Part of a small language model's weights: LayerNorm before each block, untied embeddings.
Each number is 128 + 24 x the weight over its row's rms, rounded and kept within 0 to 255. Layers, rows and columns count from 0. Numbers have three digits each. The size before them is the row's rms in percent of the matrix's.

# layer 4 MLP up, 576x192, rms 0.216, rows 391-463, columns 96-191
100:105101157097127105132159114113093093135131110146119149124133199091123146160105167160128108133110138145116097155117088122151121126131101143147160124160121140156134147119081129168137128079121134141126080124143175153121114088151108111083130119104127100145102135142169141165146106109157111126
108:123109169060098118125139140128130123127155131155137119130120139106094075092109126105150128110147141115098131154151128104153103083125096157142125173147142141150125134106062077139107133115146120147119137120136110147123129135175116132129112128157120157157128123148111142134141093093137136107
107:124094149103100140127137165119094120180171135086101101119156142105107105133081134103127112168129067153140125150118114096167121122150122088183120116148129137077131154102123131117105108129130129141101158116148127148118149120101096150157107141151096133073127106166154168121139132094178131111
102:136125182113128091139124175164134125144112120110104123108136138098120126155130108138144122150163145138122134116129133134109143171119091131138144093195138143149160181138135169116179066139124126157114158143142081104125129099110144103147128109112125133133093136164123101080126138109133155075
106:089160117124099141147131170089094113155109162113138152130104128121138137123138080146108183113151153106136125133059138131109079173112121139117156132145168154148132150127127117103101107095152156128102140093136149132118136146135121134164086094124116139152163131108144119144137159142128150139
085:094140092133115107116137128158093160138165168157165162155129132123144115120124139175101098146142109142134155145116149125126163127116123104152113107138138131139133108154123147144098107153101123092118112132105116130161087141088161125140140135093082140125076118121142105125096145148129120163
113:109111095130146137121128154086107119070083133113155146124159117109108133162132145151132120163131095127119143139091157088163082132111138131126150151107086181093143139130127091128141097149121100158149121136094136138178151164104128136151107131130076106108140166165077101136132072157127087119
075:114115116103194112140146131170159104140147108123109120135106106086163140153155104128149088106150130151079134099166118122106104067111178129105090072132163159163122118133160142171107149069133090116110102187146105112119127136115107116129134168114156143101115121105148102135118114142108108152
090:102128139133122119146131154085148150115124096157137133138073151162130123102118127136152123120134136141122088108109106133156091120116087115148130156128168156161097136159155160135124160141107122126105088099144147167133103113077184129142152082151128088118134158130133107135162141120157111126
098:161083107156144117138116115163133137089131093158141078076119114135107119152155145144129119178148120092162121134102149133122167163175153098109140135160168152104122152106105134100154131117086092126128123136146114120133126157118136168130117146090131128085118157130124139116145110136100144115
106:146134108137134113112160115183143133135141132129091152099138122110130108114117103138130111157133091141168100088130111118153125164119086138122154078134100127124091095117129127160116147125134124075127135107155132108083113121137153165102084144135118134108130090122168129103137118169130094143
092:127161116078117097097134116126159137168149106175163084121107099156112183095114093142103122146121108115118107126113135111149080162151147137144128077151145117118142115098093156130158111132113120133089112106101143135118118139113122138166140140168147113118090098134155145145152117121096161168
100:107113079121125146157141161171137153168141145114116116138107138165140127161155118135124142149121130109107097127124098137112117134096118115145098132163178161142096140140135103124117111120141112114086138145132137128125163153144062138117115138125149120152107072156135117135138090140163158127
094:074091144086143098134154121098133124136142156137137120142123152120126168122168127121139093070150112147096147120122116098135121120100149128095099075075135126130127142115146134129126161099128107158158133139119134143163137073115175102099109136145120094142138114131163169141113138138118127088
104:134162067144130112081142099102149124090139095174101130141113133150144124145130144111127125090119143137130097154115100139127134146103128120143131126128129135128134114141143098110097131114145141161115118193152116127095134146196149144151121102076135115130133103120130146123137128130169137131
104:161128126111161133132127102118130115122169106136137118099156128125136176121136128142091165137153134123130136108135134137163103136094114123104139071114102109123164135147144097152101140111131166109178123072137154159094138152156136105173145118102131124077125115141187135150101071078118175110
103:142074089122145090124142151154143129096121107132114129125121103155097144154129134145118111104152135140124146147127134122118100120136166105130179112137093153155125158133092101200144135136148162101124134147159151139126121128155143074164089124114096150152152109159148095104101107125126121121
119:128106117115097162122129086108114143131201104122154148123113118094136076118140151130105134141182142130096143093160116107159113164103136104134174132109098139105147153116174104125119121126132126174121104161147141165165145112119109123124105112116124117134077155158144154105152148126104158112
102:120086112132149112144094161139123131134150170113108130137117145105130138107140108119154142115125117100096139160155161146138093078128149138111129109098151152105121075152147168135103172150142139150119141131080148123109162152143139119133089129119157141123113094126144103162115090112100126139
116:158085183139138141100129095105133118093137167131127113097119110164156099120135185151123111151120136108133106126095092148138116179096127120111106156122154128115129147119122114113126137102131130098109111155127142132096109107117103119159120111104163155150119080120075156117117151113148109113
105:111122146106135172119104123126143123121151129091107153115118088131099137137115174102107165128151106136076129090119135147140123154087125117128083128081118170098147120135145139104147138124116153085105141121134144178131107118144181193133127068104128145114171093132115073136111118187131140155
092:117138157131071101132132100159139140087096107136110194121104111136122137138160101153179089123154117110099063147112132163125127151161135082132202110122151138144116105144149126159116130168110154135103144088161145160142115136106134119136126137105158086129136163110119117162109130158179105102
093:159146128133102113078110188125098135109149203101129141095135138120112122108119154104165105092166136112145112157130093106105163153115167099103111158107144139146116160106123089124133128088170157124111125145123130163127143105147096147135148121129112089121152116120119139147138188115111110112
110:119115113127138153132113151143124154094117144071094150130137130126174129170109132088127070170173130108114114151107124142118150155133096132145120111151133137086118149110175101135101107136106122145138095136137120140107160102177133124120142127145142105160194110111147152110107092134117104143
101:176148122132144161090115132088097127101136109112115120140124133126121162115112126099129114166104144154112140141118129098153124145141130135150157120126117170137112134095136142118120068139109132074096144124099127128125124137145154127061110115113115143098137131138070177110133125107096146132
088:136114133092166136104097087163087097112129108132117162135151127123121131111090154088163159154146109086108154075126107151132137139129150146118119088122144139076113126107137118121110152180125138114159146098149112123107157110122115101149146140160077111132131113138123132153128094102120154128
099:104127138121072165148144124098111158125132115111148100115130121139120125139145098127152139126163128148163135132106136167169087153157160142137102136158084172100129150105131133149094093112127148131112104106124137094142153124157123102122077096155117129140161159103148133148153161114145119145
085:095141213134132158138126103133138102115097103149171149196137114153122086135106081080128185166115151130139153143172134123134150090173119121110124110075083155147111186088132092124102143138100113114124134134133143116096108115131191125122139149150100112173116115124107139147124148159105079120
089:097112117141105153124129157061129114115111107145137108130125085139129132141115089196140159123155127105144130130107151132154056162161147140138118158179125102108155153119175147124116138134095121107133106144134122136162141144166157161087082116136139097117158116129133106187111089149193168138
101:104113158119105152100144155171110118107163117105136147104118121131122179126095149153072147157121141134138139130151147117155112122119116130132105166088132140149119183134136159055139138113117104126115145105160094140086139102127148120139114164098134136171165128123098116125184113085114136135
076:085141125115158128116169126099150120156096112138121087101107106114098128110142097157094126119138082161096171133136112138117183133128092145126143105129098107147128149147127119135146156134152124186099107112176130140165116093111143125118139130126108145109134133177123132159166150156146089145
098:135125150139152141147107142080134132117098146156136142140108195103157072123186097118111166113139148108107105180113108125145138109111154080112082117103101156131090121089101145118151155126148114118110135157127131126106138125122142127132143121109122119195157103137170145144114175164125105123
095:138126108140128130112164141107164103157124084146087106139131122112094134144155123157150103151141126171104126119124091124171136131127110180096139099130138112145117153117106154126106142141147139110123142123117133178128140124161140113113121079123128102160135158106141131096097128087133105097
103:110090122143112159102088099145115118180135202166128096120089118125142118116095126154135128132134142131110121124111160158157106134110122121126115099109128113150127135148125130093133126113121128120136137121150098109130111154135088114149164099108149141137129114187085149141172116104131119121
084:096171159134137082155103079156134127131156146125106134161079105115121131156121158109144085151132161164077139150152121117148112120089057099111156116074127148140116155138139129161129175167097117156112094150161149139120100139134166134119134147110104165118106124114172156102148103159145117113
084:099118144105099123107122128080151106116138144145105155186097141131128122093123107116134101139118140163131130130177138120143167123087123114092154153112147155118117109124138130163145150154147104138131081133161098145105133144117173108123146141108115089166110117117193169154112152106070109141
106:119140136083146139193136120157104131110096085092141145116176135128155163148125131152102178121151148089087119170129132099090180120104126131105132132094104118115119162160186143157133168157171135126121173090120142132088133142118126094139086135073099102117113155128102127127133095126133094087
114:088153168130090105118126123134093143137170093146094175137181142134146138142132148123126107151107110118145078114108158152086145137131149136120125130094160123170106141111118101106120089129131164152157127116151116147131116161131118166134093133135140124109135078097145190147108136130147108129
117:147122129157097109123123162113148149110140156136135146149117117113121090157129120136137126146131152133135113120072139164118174136096093122093116089099150138146125137116130128135089094104088129062108105116121125112132094107147117110133166144159140097126159074101111149168148149146163150138
099:105111133140118115150175118103108105146153118158108148126132124127105146157156094105131118174156123200145157152080083117183130133163102112122116109124112116126123105125153094152122144139159160177141128123117136139138152110118141088114128167144124162133122088159144130153148093137125083136
096:164088125142103145117130076105152132118141110124105109149136162127119163161129145181108129128160101099121119128129147147155109141154104114144144142152154131106117136152164103145175116105127103139108107130182132135176134106162113123086171154125155140108128156106163147131137137151113180115
103:145104130128176101089100148140140138123090137108146151128147190139120133140139099154086162146110133106117129146073082113117125113142131127093139109118131135118123095128132142163106169100174136157113107118148127118129134153166138116167122118138149183152161114113113101141136153112113150103
105:148094122103105105154114159123111137110126118137133155117138148113139112144133131123072124166099136149141122122158112113126159129138114124130149125138115181092110134130137120111105124130113121133130124112104103133139072148086134140106139132154144113152099178134093120195095086141129099138
106:120143167163167126093113105116183124123127119076115128073146112114168090166144101156124118125111122103116130125133107147088189115113105122132113091113121100104127142143144135112117146108133097121097145144107109120142150146147121107111198155098099148156181090104105149109146136131127143100
099:120125142112108088107142096107132132088102115142071115144132141173144145118161155162145149106144170133067107155108136142145133130131148143143132142155133114104133115159179196120146132112147128134131123101081110139146128188140104127169150118171131056095148137110155113129139128109132115144
099:133116152091130151133139142149122148126148151146109113112126083165074143130126146126139172164142112122113138097164078122134121098090129110135143143108103185134106160156141123164121105122120157074115122120131162147107130090128101132141133112100129146125135091124143136129131088096155122084
103:124113118115110154088150162167133187185165126096095134136104099148116146161137129123129136118117162135157120148116121126117096117134149157146119078138161105135156133110091127127152086087161155106132139134124131153157098141121162124115111124120127137146094073111146138081127126120093164101
078:072117104144119092151122103092123110149120111187151178121124134146112120150133122119128104116128115120128113184112118133169145146168110117167151139129189157131136127102170150143109199121101118140104123116145135131103128155094114135133149109127148086137118180110135104130126150091110154149
103:104118100091160150155152110156125132098123169108138141121135126174118153149146124104111171135179127137095113134135118133146130115113113106131107114114130114088150121104150115106111099174134132124123126143136134114109120147118148140126111128138075119112165142129169135135128112136062142109
080:127098126118110136114149137140128153144152139130094154134123153091149142139105128161141145098116142101122128142140121144140105136087102110120147136118148153146090109075100089105149100098129168185127136148134114180163142161186125120129100143140094144120165091109080103097140122139116149125
104:141144124144102120138095090095141106159128146141105123099189136122135130164139124174110109168097145103112106147122140143097123122137146131199152130131135118128123141157095121128135137127141089139128119121092092114115148177149143118111152157151126107158165094143090082104149085163082132110
115:101134140139146106137139147140119124100142104118114150125074105111127098134147127100145115112110105113088135130120116122111135168175160180093135129134167127158125118102116099173107119107142126094135172143133168124082134162159145154150116140086158110157149118124107146119128121117120126094
089:151141138116077162137125080152112111154133146123161138170101143153128111082108147154115141121137076134084138174100098130143125109125125118098154141088113169106130138134128106161134151135131163110107115152124097094124151128139087125148102125090120105139108147113100127187150134117168063146
092:155134128088121143121093119107158091111146132125167126159148108149157098161124111162132134168098114142128156104098144134101151147130125138091119134161134120111137180156129101147078107093116151128134134141111102115121178114114141098130126131130148134176126138106169171131094110174150115089
105:081089133107144143135143129114154153098109147098139127113164132100152155166121101100151099135149135140132126113105109121164102100119145129104099119164111135100122135151105125107129095151115151101139101131108088177135150086176137140092108072111131127155114118153142128106125124150128134096
098:135112155147073104147129162153099104131128125123114103162139137109143136123148096147121132118139142156133118138083130166127154144107151119160136127133142096132093119169128153128155113130154137126150086124094138167137143154160135162128107132136130152151124164120148139144104152104104115095
096:111154118118113151138138161166147128171149150110129141099148120135104144119141117117169104137146120118092154124124120145143085090162097131145113125134110143082089206100133073087081131113141145149079167117143138169112137143133111097149142124102142107154143092140158133126101137178082115087
105:180121127131170125126067141132091123150134125166125128097161107094147065154127108141148157085125119135109136087126123106154119163120141130138103102113169128111124169161102106141134147163166124082136143132143102133122105116128158146131071161116125182105108169114111105153169136160148165089
111:123106128108135126155119116103156141107126163128134122121110186109114134125104113133124131095116100157125129184116121130137126150149107145076160129130159119137092123139098091145127115069123151097105131124165125141090145126142166117125153062143085084193145092099158133138099142089125105126
097:140137147159120112106163131126140139145136132125156134116110103138121125119104137146157110114137152137121117117150114163141131119124122148154072075108112110136143127152158142158165154092132112111111157156095122162110105171152096137184158136086122118135124189131144152166100170133154156148
099:134146136116132140157142130170097180164165175097129170109105143090119102130133108150142153131120128146125123103121175102134166147106145131128142090149111119108136130148175115119044140108102149118144167130180131148100106141129153097128097072165148104142104121110136126119132105113155134114
108:123117112119131106150130125123146120161166169133134160128162118099095144110097139149134113087144135146132105133086137144146140116113155116121162089142116095211085119091081118146101122165155128120138090099106108103123132154128108164135149159128134100096137114101112115153136131088138146148
102:105128150147108128179118114169123109150120123105135170136104141130170139139076064098169122128125129131120162130098138141147158143169121157138140144130112121136128145123134136126116110175114133177134148126166129139114162104141094125119077108119143105148125122186114123152101108134131144100
103:112113134126164116151162108115129123151117145109108144138130104113122087129143100167098166167100128105115140135155055139143100115127093141109136104146168143096096127121102126108135146141155098106092159117121119124094121141169167119095120121144094151150114134137160134120112139110087122120
082:153111143171191167098173101157101127160113135098109143068139105128153150134112128168116164125166166103110121128121175105132134133104146126179085141175145118113136123107165131159112132111100192137097104108145133149134166115143145138154146138126090150114105098135116167111098135146164138115
097:142125132116176126109156092100135139141163128127117131156167110143149146113157131130104171115132197127100113135146137113112128120138107123125137157097099135100127154128118161134122112085107134173152147125144166124121092124190130119109134119148125114140138092137130103102138137098144137122
102:092116140111159104183163149095154109138163124123088120136116132093135127115098088145120175144118101120158132130188108164109114146139142150156149130105144135107128160125117145115099184123158168124124125114140150150117101097157131122144109138139160100149135102112109143157095105093176093109
100:089116140096104121136120160126081145130165140136150120183118100106137124172105140187089125123091119098117148140121117157132132163127147136141136094126141118145119117118138126147091112121125154131136143120171118130140135138165057116141109111131111122108117146130088111129145138143145152150
107:105133145112116080131151141163133131119080165089121166150157129129098145156137119136120114127137078138087142102123073107159145145155098145132159099144104125131154181127163147125140162103136149079102109099124126158168141131149149136104166157166134141130122134124160064127094129074138168112
110:114114110151180150151130123137123152109143118149100100127136100130083119130123125118142112118126133161100083139106121159074129216152123106131122144176151135083074107124110124121144138144148189133146115128162168108123137146126126165095133131122101116134156121130172130114156124118125145101
107:170132163107148150124122099171124155141160154150135116142181150107135079140159148137118132166138107146138138120119135110132121110076100114108126160123125128134115164081111177123137158088175153146148121110108119143134157149137103151142129127140147114114121128074138120154165189081134128124
102:084092125149131127137080077132123118142130167166212132140143091158130127105149113132112137106131132135160142139111126130107064090127170126134173083102133173140142160150136114165167154100178156144126088135126100104092111105157136105132100109100137117165136128112123146166118147111100144122
109:097134129118156129121082130099159121155148180126102082129079103093150157092100156144098122097153153112117156096093110139138143151098146114108137135163139120162122127134136121156130142141108122115103118144143159161120126128150132121112149109100134100110130143132100115108110126097105149145
# layer 4 MLP down (transposed), 576x192, rms 0.25, rows 391-462, columns 96-191
103:156105144122106163112133102170114141108094147137147121129148161105120095149150141085090089144170106143117141118117131124094091157132087144111139154131105135128139155132096112113125144152105122140123114160127092144134122109143115111136186137157145152086145151117139157157091125126154134122
108:173131107098122134152143143140134092134102109174139152136147115139124124144100131116156100137116155095115068166120100165128124140123160112141124101143145124106112163103149066130156130133125140155136130106114113133138118116098130128141138127111123161094156125161124116115160102150104140064
100:118174098118191132138150139128109118156134115116155114089147131115105164152120149105099113121131115155098116127167159087143114094147147147125078151090131111106092109107076153134129112099196106132091151149121138136119145099122137093151110108099093132145115151143115097151151165129139097153
098:132076146112182100117112095167090161129169131143069149113147133113091125158136114101133121120160145136176183115120114137173159156126141141113145109131139134127146116156094163142134120132120095109126116106113123092100151121077119152153159127141138123127163104153120131127118181129124089130
102:104130119138113119144109128172154086096152071113140106112171163140143162147106163118142140076131099107160106123118140150117122121130117117103176128186138107113135145122104160115125123099144139123092143163099138125135128132094138140168120105147100130171135146120107148129158151161173133125
084:106114120080177127149111119134107098107086096118080132133132085147150112142155133144136158123109132129148160117114128123111121128105153091122134126155137113121102113129071134130110119113138179144148100127139132179134135102116151136172116136161148118147101130111128129209135101162170129100
108:125124090146155122113092173166109122120133117108151092126110149080116098137144119085125137137125136164085144132127110125140147175125176069133107151121152143144144104155143130120079122126120124121119169120156137100091125127137104103133115114138123122107145094149133105122111125140128100129
083:127186110142103115086109156086116132048117096092162116139140127149104110099116121175147142100118166135146136128141118140125109120154118078197141091140107127091128097120090145133182109134142136111183151115122121165134163107145141128141133112118122157128119118110112172123136091137105136111
087:097114087074078083120164145121130087134104147180127110130147119137128110121104090109161115112135147122139132133119155142125090085133119120135155146154133131118160134116126098157094182163135102173114079177128160130132121086107141156163122149143125135145116154126104124097139150134181140135
095:131130074123106130135121163148144107147116100140101180131095110130122130087130092136080110106120136113133097125141116144120132077170154112171124130107131098107147146124088087177145096149117168188111104154119154098150125141104137123129119136100169151121163135152156148117127119115128093110
107:157108112142162153110137131105135137137158098111125094148143149100124133087180158081137126130159120131136167103073086125119109171116086095130091166102089132161145127142179099120135130120140112114161113124119130117123144112086138140134156105125138091128127156136085107130110106120151154127
086:139130101139020108120159114150157103110118098095148143121085140083119147145150140106157108109140162167160172081138164152106118132111132118135120129107146082151130113135132109110156141192158129113168155130146129154130124128148121121152143133140157164180103113116118119106127113086112090101
099:094112158167159119128134150135155108134144146139159067105128134131128134149090137158131109156115127138102184118099108099096128118123147179120131157162111118132139125116119146113117122107122177117108144143097138082140161102117112128156096142137136112183159112138124177132126123084163109194
098:125141112122154130144166082117149152148129135132103081162158107090146134113126144057083094125115129145159089123135108126151142091122132088119111106111146106121113118089080108121134154141131103162204120164132124125158131134110169113116137147136131127120096137077108158158115073098183119117
101:124136124157130119153127139137106126108162116154096102143120134129116152108105136114102060122144145126146127119143124102149118154161149136104115135131091111099118117109144097135123050119161143127132113184124157141157168111141142138148082164079148106109134077131170102158127154113146108161
102:156135113161068123136132129132122099086126102150139150073112136111107131116139128135169100116116154148152165118137179130129119106155071091159147179124121117149142097152107157119130115094130120151133154170120117128099138096099127157168117171121079121102119161130116120115150116122128150181
133:095123134128129099149177177135121082149154125144165168173116113102107079133121119174137117131166114145159109114127143135135128124177155106146088149113107147134138111087164142126123094161113130105164123183101104093105139127162128151108119129132133107097094128103126088134140116108132105119
120:121113095125184083111151116126120125137122144111074117096110119103126174152115157144152126126130120114117149100119168162163149187158116122120104129143114092128157132092104128158142129147105139149137088122120111130170149115142123141120093111106170111107123107176157109129148160119057100136
111:121195143109128143118136127102114124130166113125096126109139139136086127161128154100153161083123126121117149121090134133136117137119160153110132084096111179087125110114098165104127163140092148158129133124159077147106136144144148087124135153146111134168150109128119123144132105112072090189
132:089115134103151190150166152079117154116116132139110138167132125125138093129127176151133115158110096119093126082150083114087144143117140131134107131082136108111165103105122091090151170150158127130084103115116147142130127125094130137130149098147144122115100093125129152111128140098119093083
112:116131181138146112133127176101120140112073137132100150128132096149147108134087206125125123167104121151104174132091115141116119137165094088101151106131137149072152112121136113136134143109122127085110091114132144129149106113108163161143155165128126125102111147146125118088136180104142129083
088:139113100124111127127142164168149109131119188122097083121133109123157126099133181144165112129106141088112123099098165122165093112109113166128161173153193164130177100137158137149132138146114113108136153116120173180110162144138090124128136091108165138168113101151105152120117140119151117142
091:110076156123052118114122096146162108097134134120110158080092138119105161152089135114123138109143118145091133157145165156143095154146133134121151100116061132115169125142104178162139103136134149097166147154144116118144105112092091107110174120131119163137152124130150112171104148133150145114
109:122161121095134129105114121137127186118148114117150125111122113100144166149135128127132107091155130133145134106097147128094150102132136143102149135146120132087095132122141111144077130131101132165122072139129106148122127106143104137095148135183131123123180140112134114141109140125156100129
100:128115107175162140135132129149116090124111096140103123171136120122139134125130149109156118154127166109090134166102071105076100104120114096103106144121129081083132152156142155171139134104180109176136170121100125111135140101095077119128175122114135109136173131129141123148122181091138105133
085:135135085153158145133181075126111138121136123145136089155132120134153100124151114135119136120074107165118141105160078156139097124125099189170136114109122144116152084110151094150170095131153132113124155091153134142151137098146173119162163098100088127123114143113161132106135125121143081134
091:120103116122145172147145143131124120130153095144106135118154102132186128129109130116138069135071093161110130125159115133137146134140110145129087142141127148132113168150113110097173131092094102161144156146118191134141092163114126134158137129112121110128115130096129123122157104141121141055
081:115143089135094071152100088150132157100127107150102138135137159113143147103094128129126144127143099159134179153182149131155118115125093139135123124173143146137119120143112143134176155136157119085115084117111109134134142132151109114114138100140175135143122125152088093139091134091139122144
085:139133170133018124106133095140154102158164118145116134141120130139158115128109117106133109101099086121179112134139118171093186091120140169115131121112103186131157084137098081096131156122157154121129117141150156137141156107119114109175145109146160125181124143109130111134121115135136141124
093:147141114134096107159101089092140087145165106145096136117138102145123082112140103167152113140129103135121099130092078121132129114135162116113141117162115114145117105132176085158136130154157121119102132160185131081167119151125128127129135152146159124122115132096099140116137110132123174127
075:144139100179031127129110105116130138130121156087119121133171149139140096141099134136134148132120139112126140114149117088125132122114118104142100110123136125159140110087115145132137103108146121065141139093119142127127129156138134173144138105121134143134182154146160120121135144143153134117
098:096144141153121116105126168140121142116116115162134173125124137101110136115151134155060140126112119137125140162153079089113104113124136140125107155097113107097128101116093160146091134121138105143161162151149120083126142138152119137118104146151140142117189138089140150151125148123138123165
092:090131128137120077153142122125124137128120112101080136133108102117101132091120120147095175139142112149146130164171069138168137074150121101148145121125105097182129159106134148120145139174151141132146140140129159140134176101188138158138133161143139146114090128118116129159063149159142095123
103:121155114137119139116040103157124126124115161137133092126090158160101170140141134114123089126173119165141102147129132210159132117099116115123116149117119111130084101146121137153119146117103113152114136133145105156104137140113111145135147125132159132140136122146104104093135087125137130131
090:140126119125076151161142164134108128137143126097170146121096169156136131107153160141129093133124140134107109124062152118120127134139091094167131137113124157144142123174135147169158112093103127130112133147121103156152132165163113112112146112130130144143146133119102110136135088105090153141
089:132116098128085107111144085167153126109141101138122131160115129187157154090129120108137108067132129098103124140132164094120091138145102117126129170119119148153124132119140138130112143124152101091159136166140153144120170113125126159162165134186176111120142107115106113131110101145131118122
097:096124123120146120134112125114166117153178120139148128102144086150133143146100156151108136110136133151151126119104106102123116129129125095082141153109082128103142113151143111110163092124116152131094145176141140104090121148090130104130116120139106145137106091149098084163132147138136126101
113:126143119163109121100123148137119100136134152137105075141126101155165108160108125114133096110122118173169155156143139091107152073139107140145119117128119100125167089091126145126126134131148118131110166131147144113168125128114140165096114114115145111147101121124106156148129161128162108184
134:175122111125171169060129156178165117116137121121118126116143178114130154144173145101139123142106141129138103129141093082126144143119105156129175108159136107167104159129085116088140104119097140121115140135141137107118110148125141115126123123161121104133111180098141103171112160136136122143
092:158140181094158113120129088164128156147119157109179132092125146095078136105129112111135127093095135145160122131111163142155142146086121139123107138148108143148116128101124118115110128098055128140175126105140210116076145172123057149113142097149169116141093141164130132128177145134135115124
094:161127120117121099135095122149134154138107133153203096202107126142137127081126070149186110119132098157142146158108108095140148135104115131161125106141111152105123104145161139172076136112179125114104132138086108138142142102124125155151144125166089104160081126158094162153115149145152099093
103:094111115105122119170121143119098131126110122135113138097103109121147145076153117139122106137143143157173162145149150126160118084148104102116133104138122136111095133137084188116145131136125117116124156151132099133140133090119118152112130113135124128168114146096143118116161138128158122148
098:174154112131056140099123088104151129155124128142163120142112127106096164102106110124164141134115120088076144146116145129165126144103162149113131136113115073152137132158171149113138146114123157126134150173161140147113126114129104119139136170088163134120095133103158113092133127146158119112
135:160114167162184166174117167115113134132115114119101129151166115162110118147111148123125106138114158117107098146106094193118150166126150156140161106159140099081175105111135135110154160153148139134131153099085085121163140168152119120103118153124120112139099119109079120137149122116121115117
094:128121099115143098166152099109133096122131112141112122167124108147120183129126109137139116147110130096114111122138094143068138153138149174153071096130184173175144098109096136126111163107124125181128151077161138149117075143094165147171110130171105153127135135120150111117144106088104130086
095:106114117129129116146162127151123133101105131119098118131103103161145123171162097090162142175128138118130094122118065072154141090146122102129076104168123111151119127083111128120172141127144119095149089047081116137131133128165138135134133124142132103101118158134153125169112107113150112144
109:099121107133154132119134102122087108094129157167124138146149117134114123118092150121196189165108132147116145157116139121130136124140126121117105165144135144154153178129136130117102145130116118167123108120110098144163141093117112097146116163112134097107151145088123140129158145132103142099
081:135149122105142109144094150130116146120097141095122131136195136107129125120119143123052122110134125118115134110132135145152087179098118130106154083121141124144117172118108118107064125160123154090131121135109142101114145110111151138148150106167139135142111091153074154163130079167178129123
106:143065124164138158110112091166126213131135106119068095129144123121157147135119148114143159154107158109182109151097125143131128155159128122118127104097176139149156085129132134162098126122144124145138109145140125127155110111108124141149131110139156133134124153097139101132104159108115122069
081:143125125119101115144126118100060105149149117124153123111159130172151135121125086096128123117139145152116136118142169139118109170152178120177124136113145142111128140159107103119119107136146078120126112100141186123112114075103135104159109129137170122117146147116126159134120111138113106097
096:157154111115152108116080122130125118122124119127117141086129121145163099163121143135109157098137113108160141121145126111131124075144124122164162135144100141080104125146142141130186153130123137191154115145129129156149133131061131147129150122125161101092093141104121124097169151167098172144
119:158104110125136128148140130124135155195109104116153121112124168115096106133068132144129142082154159149105149139083136126141129196159093137151157095186088100139124118118106140151177126164141147101128154119170127123124132122128103134123117069109131108177142167113136115125108112171149167138
085:142075108080155126166119145164149185170122146124113135087116111116103095148172121088123151114107138111135114157096121096136143127062124115123150127094134164128177127093105155115130136102153118118130126102115133118108154139130179146114142116183162151120139090163117142123107134138143132112
089:128126136130138112101129155134110113097103132151104109121150122085077126184158112136143104131104148154175113131139149130127154112108134078106111118124137065128132105144125127144133130112130106169165120120120132127144129125110109166173112131133124166091172155143137143124093147130087101149
093:115121186138129092175121118116104125146132172092143120105146147139130093140114104139076115108096129137114152148130074182186128111141129123129114102121128092155116100122106092124101105148134107126119140085125143119154152168119106111162130143159165144111122113137097124121160163096162141179
093:130134115116063112081094096122112120115115135128129125109124104150124101167136134095117108142149146160115144159133083099119104113123116151200121125096129098110185122157105148127100149138114120093094148142149093106142115106095124162166139115109172094126123104153120167084113134143166140136
092:111126138089119126132131089093096150141133141116101080134175088144171138129133117119107121175109134129158121102158174121127117181068124133108120126139115167133133153097142127128147136108108127104148136116109168156109105143137147075096149180159137129141117089163145130146142115108118181092
112:116112126118159150133135157119164131188102161119162114109114113132126097100176146148090179118126132115144118123138156152098157127155098117092143108079128123160121103139177112142167125155105138102127118100140124131123123171151115134122132142071073131088153101091123092135132131111098142125
105:131089150174143153118160123149195168100137091118133111137067106152158081122132130168139160137112076144122148138127128158155138184106143154117147130131108165116131200114074130122135116156126169132148111157108144132096118105115121154178126160158127100143140109106151176122110149096101134102
088:127131116086130093106158148134102096123100131164120131151132121114171121162103113125158119150107164149109138112099118095085118147112139119109139147140104133106133158113173094138133175144093138111145128098192203173136064158106140149113108134110099095123142112107146168085132128143163118143
097:113122130124078155131102128089138136130166150102214141141114133138116117116133110117132129133107122156127113096141119150133123178123122125129136187141092106140133154131080137128132172128120152095128159145102121110132110136095098105135146099098153099145127109100099127144129120185124136110
104:100083104106115149141184120069143159121169119123139118135103115152157118139152122096126179142177133147111105126148104120167163140105105150122145119144113074074111117105142140132152117142130132141154071146128096111123126165112107114145166117143095111107119113087132165069158079142173150151
104:147140148098104116124117148144118104153122092156111092091142105166135145152126119077145143108127097108125094127140163075129110188144173170120119157166100106117109123120151168150165117129088113130097074135149158108093161086129127170104112112145118137106109127120138150131132126122095091137
105:108113119105151140113105113160110103117183090120078124102105117117124091134148106169096128107161133102160127093152146110142112149129148089141157123124106095157108107132125143137153121128144144138125124083102149169137155089117171173143145153149073134102136134156140099107136151139165109123
083:159166156177072113146154079146099134121123108137091094096115181142119128126128175144128127110108148112140147123163115105114170127108112146125077115102144125121116114098153113092150133134137119093129113115140183099062129105132106128164117123121147147099151101101152160148131092120145089097
101:105154088135100118131142089146132144099098115119098113181147100153147152143157072130128164162134144130091127125135134114167094117087121135169124140123124150169112170115127114100132109113162142096190132130128127107132130144167146102161158143126138161155150144115099150142159168157150101148
108:138138159152128121140129125110062111117157086138117147123135131140111120138117154126173136112164172166082149145109131150146146129160150143130138160112145155147123114126176127176125146135097141149099143143124099122118108147138158152118088137116127142151111120131123142125141116132152111160
101:088107125096143157128116145154097121158114131092129129106148130090112121119153135154099134145128139130155109108122118181157133145154127101134136126111125081133106146121112111096165132144149110123117114126132117154103111113166121114112110122096156129138085180143180124127137161152175103171
102:087119140140135074157165100149141110165137150099122077130135126134102113144121121141153126092166126134107139156123104159133124176118119152146117105148199106184113105092159107135106112153126157126123114111100140138129118135164104113166106082115133124101094105150149142141087134085090136095
109:111140127108137140113134122101135117092106093166162111155118073140161106132072175083128120136161122116140139097123094139119124112093117136098114113144154146097163165147130133113126183160121098117163111126105141119134113134103090129158133124120104120176092129133138134145125132152148117160
104:088097164127134082095130081146152153126175147137131108162097128168125185161141137124089132130089125107135138151098126129134184113134121154152137131142088135161125118117116123140120136109103102122124124151126131137120099102081162154142151104113135138138143116101166162101091109109131115123
101:090147151127073109158142128109125141179112139109152152107110144127088128108107093144119115154148145133147131109132147162109071104092153099150083105091141119135149133114145135120100119122147143097110155106131135140089169152184139100116188125125135126148074109115130127136128107134129093098